config = dict(
    hidden_size=192,
    num_attention_heads=6,
    intermediate_size=768,
    hidden_act='tanh_gelu',
    qk_norm=False,
    init_std_up=0.0689,
    optimizer='muon_variant',
    lr_mult_qkv=0.7,
    decay_fraction=1.0,
    batch_tokens=32768,
    train_tokens=217800000,
    dataset='wikipedia_en',
)
Each number is 500 + 40 x the weight over the matrix's rms, rounded and kept within 0 to 999. Layers, rows and columns count from 0. Numbers have three digits each.

# up: layer 9 MLP up, 768x192, rms 0.0689, rows 131-214, columns 0-31
# down: layer 9 MLP down (transposed), 768x192, rms 0.069, rows 131-214, columns 0-31
up131:492486514551512476473508548428496547535516455486458487517521498557528522519463453521522447429508
down131:460546553460484531536474452476477478510488517558555466529531516485473489530543477452497487515520
up132:508533451565449526488476468572568541509459534501491547496494486488445508497575486509524545547485
down132:465453505465484523499516534507453507554525415532510455429546450475443565530468490515493529536481
up133:547473547587536578494461553470534517467480496441433497493508583475493424515496495555476496461523
down133:598552525502558569497530516525533438553510502556524475444625480519506529491457470470446564436467
up134:531535537584510444468501482460505483496531417463486527533449565499492475413478547467485488513540
down134:517491520471431472456537457477497471524481436429462481515540491489397515509600509448525455491501
up135:474497521543485517545535433508494498550457513511490550555519558526455539438541459473473495477526
down135:466478422472578475517487518567468462502536494599456630504438502402440519413506499537424507516570
up136:522489530529485562476535457480526483477555542468472478478501542516471514537528471470469510602597
down136:421558522463490511490496510471413499493463477474515482503520519579451505428540580510562496530577
up137:453518501491544478427483514393477520518458472492433504496476534481529493530527469509538494461573
down137:530512514557551507508484513490476441520503421524491514512489489526409505498461514501450424478491
up138:513510498537555485495493501555485497501404517532474532472517497559452536473570536504543482425403
down138:572519495508488550491562497517492466441558458480518548505409541499498502487501585506468499511454
up139:533599537475542496460508601558499464507450502486490498542504460442523500515517512515535526509479
down139:491487516538480456456451486500559505525516492454497497524441448479523491509567527460457466516555
up140:465515497463512474486470486566462496519489443431451483476501532513454542486585454462546499495437
down140:494465497527499485490558512397487514493527570505540529502544433483538476480426537610544448452493
up141:480464512519514507505508542539517496494480438427443487450519490511469465528485504509499510507542
down141:522531440503510486467514530506476506483602483544524477516493445475562509512550486443502609496476
up142:573499524505473491474511499456455466492482499402542498474520469622525534488463546481523440574500
down142:514482525456504455502504516505536558495475524488470479543391549491461428463582495537443490463463
up143:508490504460494488495510482457532551453485540538508502525466481468561509451471473393533543516508
down143:497500536525524501474460497563505522489492486500482473452547574533491455528511518566495456454528
up144:561452519528541441540505532455500510469524520418510505494440530572499505555495582511517493571471
down144:487508483470512483498514465510584501396481442551508481460489497475536470461490444431548520507478
up145:444471536503501506564403520483543376448464533508508446491453416481489511522468467502511524481449
down145:433540476513499479567506447513530531499497509482541472482576530442493508490481526540484471514539
up146:605493469456539460574448498536504505465505475487522482490476506450516515519481570520526462488457
down146:463544540544566507504473443488448550554521427528594480548534556446497524560564525448511460479635
up147:461537496577577456522522443502499483492513489526438539468465532517441518453490514508465543395559
down147:526510530432404550522547557522479505505506517426481493466549459516509466522449492442519552538517
up148:538433562506508472497529534507492509467568559432557480498513500461500507515447482534467535436510
down148:489442520526516526485585545497524526433414469545475473459577482555441499470474474513579437519472
up149:502544512521506544460541394494478479457494499535457520501532366505472490518482460489483463543533
down149:543443525561521471486501530510455488530552520498515524469588463439504458511504565501498513565476
up150:469492523494506473449532481461490575571466505522506522526450571497466491578520491492561498566521
down150:512544469489495459530515506522535472460551490483491429502513500555510478520511544495497547456479
up151:458462471558466415502512452529531416545522489453457549424465508482455553410502545496528458447506
down151:448586450577479477464487448500481531509561555460474506506490531424512578499547556490475595468451
up152:506554528565480473473444517555483533473491507461567485558506488491449401554433487461535439507540
down152:526529600461437493483441530522506506556555507468472449488506434505491493485435500593508357497479
up153:551501502532552510503526506552475492480506458508507513480462474639498513487509544554493581458566
down153:526506512547463589437594452479532512521518571558521480520557517505511472480416484602451480424478
up154:483469514524495474453478405525519493453455492554548412560460482517533509517546453505491400489459
down154:554459482523449559445488501512487565533493573474453489562518479516511508442500415456476590508521
up155:478545521488555506511501540526464534514447479481465565447554474436460504563487512505563507473468
down155:534531480491481535445490517461526507522536501451466476531503440522592455500563537521474468459556
up156:525453466481399500471582515494507484496487467527522507451483482545522515531441524546531509549501
down156:484487521515491463562563481555540490535530409482425567539507484450499487494528375530512500399508
up157:560529525554442544531507461554419524519541559504436461501518518560446534425498497478534472465586
down157:410589461461526488410466517444584473486509498457519542516507437445505496486464523492527483503507
up158:431501502475522569527458572480549525573576518586497539577526508518510439502438519507506496493442
down158:421476489471561498550538458525456534500505508492612566440488530464458573470469445464504523465523
up159:472531519520527512485461450542483573487458502496554485533493538526478513539485531477450558613531
down159:517430495504528446482519482442505459535523484492430516485490518451567482503531489512505596420461
up160:554474470448470454443451473489515509504553502470474509506542584563494541481544499532523507528505
down160:540492526494463528505516494522449475479476501500538518448492380500540515504468498463464504453515
up161:519531555470506485463533478532469501510524508495554545583408531502567522437520592576462522493563
down161:493548454494541604455452536489516508437546510556492483483514560499600557456487558502443476498472
up162:450513530485460529534466496538507456523565545473563464632453506442475544596512548469577499457500
down162:502521451475464448512509480562497509534537583486555545529515491479512453480534455543555463536505
up163:476476492545490562528485541492557451457620522532455449459521447407540467556498483492540423490412
down163:635544513471522538560469521492455475467499583456556510497510481567552519548504473462488486451458
up164:475547527545529532538534461483528522473524513541461521498496517511478524552549424443511457441500
down164:477582483467502546514447508498459535471526501560453459472500485553523513464546524485482453505572
up165:502521497470449458431515475540552561503469452541494553499475500449493501482453527559484464506450
down165:455504479527376488484532504497514432511518512588538445539521464437510466437490515466539389452434
up166:500568511508451505508495491493500507523456470478541535524487453467480476502514425479523447514548
down166:485511448529540457513468466483568507504585547535467484580426506522470480424473460504448521489423
up167:492444467515497467459516485549511494451559492539423521491481468479555544587495443524548500437491
down167:499537505459474479469498499417569471573522537529458470525505530547501473475496469522481499509568
up168:516544561546511545514510477553521600547471568466465416496475473526446429508411474530576496515496
down168:593454532548529516536432530484494519422564567484589457502448487540528515534506520464485477479549
up169:541504512515463565503537536489536491487502521578461564538450413442493476471533514517539564549480
down169:426532503477519495505494487541538447505532530537470472532547533481455505577566473364473525524484
up170:496474535474475526533554588488515515552509486450462480477491455529509534445514514412465515436500
down170:550459518516526456443497563457396515546538512455521458542484596451399468492512528460515497533517
up171:533535483511462474494510506470443569512510460513557604500507466522507513521545540541512523503419
down171:522522503503497527512549494500539560524510535499538395478532520529505538572506495419526507547506
up172:423538551493511459480548495491505505524486471482464556467537503490488552498565522525422527546520
down172:509499473534517531519487494525497529524517483503481480458524532568483488455487491519551570466483
up173:451496603534465517432496465491471534551526456498522508539565504540460554550544484497548484499473
down173:520522443521502519522465547534492506466510521430440547536479436507515525517499536538543526450494
up174:497490560528540486494484396563483484427515448543523406526525505561537483577446523435481490515503
down174:501444553404558480508562475513477522550478544435498510526524560499526579479488506454429495507511
up175:565453514475422443537483517436580492392503539449507507546578499418474479445506523502510507481508
down175:486532488554533504520493556468484513497524502403491538535510526468489514486524526514546455562497
up176:510484535454444530506560513496548431581454478478512488477506467506434525487462583556456535519494
down176:555523471527522537470542508515510492530488466524503481558475442559503464495469529524509523465476
up177:534480549531458520437599474545490524537476519437546494404469457405445497487553443486464432548471
down177:598467515560435495440504421431491498499471450565531444471521479502467559506468534516520441447565
up178:468542431564529461445475518447558534529501468463493519442493480478520443557471478555532445520563
down178:554458564454534514500550444482486521464500491504470494562489467438523537521529501515518556494459
up179:462532506420554458468483490513552479566429494478450475549521484500546494568506548462476449507465
down179:484382529541474482516544455496590441504458555538376542459561479443494509511437535506543509528461
up180:522561501470506503490459469465479523500521448467467477507443441523539545525509405454502460409479
down180:482553461496533524555494500449424510482455514437530433509603507502486466581553512458488458542489
up181:520496488498523507539521431451564519481512521462524504501531487507530474534487471488442521538482
down181:615501550525493548490506483528459526498533478507506528486513542576549470452468562495497552516594
up182:489457440439475516471492416482441494496511471444478497518367525459521446585504544480474537553456
down182:497512417492433448504516460473487508474510487595493425525423490528474491552526527562565554484494
up183:424479488526457455495494520538509511469480525549488574510436546532514519535507455452562507453509
down183:481490499570452499490472425506523509540538527529517528507481448467536500498482594488510472445521
up184:379500487522498555375474480440552568560517452532502504525518445527532463447486473489480451488549
down184:466495507524467524488490553441505537471516549463497468488491520464509550525490494449457473528560
up185:481524490459464499536508561437431538519476523487556515547516519481459420547517478511508485571524
down185:464480468490493463521495582481570519439524518515558497467485526493457490480477472502544426490539
up186:498498496495476584487489500532454463525559479469461486511524477489565539492514572525531511516492
down186:484479485492537452499491516491492558551514469576556595453476506492483512550437470472434481489438
up187:523495468488480469525436497569452475498459525561455505535511483489477584490524551435495538500547
down187:497490470528530441434532511495561538525598466499520460517493420493552486524489406550570509474508
up188:526479471593471483487453505487477443483466535547499490510501483474536597510543492442571448465493
down188:371476411501433534516477523493476456442492518483508429458447597466527527521462554480495532530561
up189:578484492504494544427545546507459495477483423511474560569463517509519495504487478586439559395509
down189:425556411510558526572530449545539495561506465465525462497484517504497413519490472547466555519527
up190:488422437473501518477400401539483442536555541487521501523468541461490511524472538416525431484549
down190:485522517552467487511485455495483516456510570399527539464531534472503445509389538506517467571580
up191:483444521526522463409503471504524515510422500494533457565513519477510518506497437478526514456504
down191:490473456487483470454494524490469429423513490469487460479476462504481423487496542523579534468527
up192:428538536537508445505529481554431592486426474533497477440531487508496460482427507550521483515502
down192:560534508447447522478533491448524511482475483487481456539441523479434535501514479526553473475442
up193:543502527476513571544565479483534446455482506472515467581481571488458489457490519492470495472515
down193:462513482545514515462514560504592506452576472508524482434494500487442549468552458505472480465566
up194:501493506452490506515492479493419571491446472590490501492487489538462451484509515513484471438627
down194:429482431475484460541523530573478514550522523505490533496523478451505494478575472476496518505489
up195:564485504499493482470492450442515466516501550492488578522576507488514426498534458571511491500561
down195:527512459525497493542433559490498507509476491446530522520488537519424466508502454445450462493475
up196:548485482577464483500448560506503433483434519484515519556454449483520488456507542405493488467469
down196:471471430460452466519507546466556528520492460545465484467545474559485540491553558496491456492465
up197:458506511536594473559485447496488492464451537502432559521430533506535556476445602490484448447514
down197:517436508462481473536520458479450569461510462490455473555514551511471489566468435497443568419463
up198:570587538495426516527489446541494526433441553516481542517584507510423511494541502504521479469485
down198:441549477453501474487447452427527534469444569508455436498442481490483485538564541508553490503523
up199:520481578516511471547448453517525504514490511454498469525554489441468468580421501489477487482477
down199:507516457558512464525551494526491511510459418486533502493486527536538532499505442469552570469508
up200:451472461456451552433507462517561496471434474519517485468470463535524460541561518568509465618497
down200:463520493506489492509499500548427510480506479559479474534497603507486512430427482473427449474449
up201:499496448537442462519462457491463461505480504570505564581553474550459496477559490545437455542522
down201:531490541494491482501503460504544464500524530490506483545531500470529539505600424471574603522569
up202:533418533496518568538547518473498535490500493473498485489497463529512513501495522462408424517553
down202:510564513527454456456481480470478543525465425498467383513530494492475459544457531510515403442528
up203:468525511503467466550455534539447574548531484522435588557460479462459484471481479563465562596519
down203:518523488499460508466473477501434465535470391481507491507463512513524422409508499503490468485444
up204:513465503488515472425450513411546486489467474547397510465505486507515450494512466485489471466550
down204:497543522523495505509482512501556528513493510481462502541498538532403418507472460492516530403467
up205:461456463551520447469517485531493498488572478520606494490549548528547452520376495490500534518516
down205:428511480516545468499549546462440511518444526549515506518471479453469433416515538477474469502483
up206:505480488499482553516390475468483443446450551455544482429441450516506483506511516468524506504443
down206:498451511493496512523549482508528518464513508498508512571481518477471478498456474576469519494515
up207:515526538461486440528474521510518536500517504591535504413573463498520573499521503519489471529485
down207:514528523479473497609509516517540487522534468474499485461510491434573494516530487524451416482545
up208:491466550513427486431445561487561506524522478526552539525486448511509515543534566510459508476523
down208:468484506483525552514554463523423542541527484557479509529462512485493483497526483525519524513450
up209:505504561476511519523435512512498468534585537519461569522521557511468431510516441514532487475593
down209:433497496498507480479491487448504507540568393505471498422522362579485524495540429497503475585504
up210:552501544499525522559470599510523479425469458516471481570538475480428474478543538511456468506496
down210:476520485565507477519455460531502514599597530488518489561498474479457502486501455473476545450477
up211:549528491601461461481562529484541461406499556519545463496444519462409516447422514465557457512472
down211:458451530550544472437454498391506423520505498476445561481500540511494531522515502476523523553477
up212:454565542521479491507478603529442476541486444551383494466531467504485480577553488451483430530508
down212:497473479520584561550462479531499498491490500566446471521508510584492558462540518542499447525436
up213:557518485528481512603550472481525554542529521456475411518487412540475550551535408456504485456583
down213:526420498416469496526531496507479465543449514475568499544485461541538547451529544566582525534527
up214:510541539476597545521501472569564467513485501511504510582583472416436591572476548485507541541554
down214:536512435341543462427482525539485532475445510459463490564484515444566532483482466488475487419506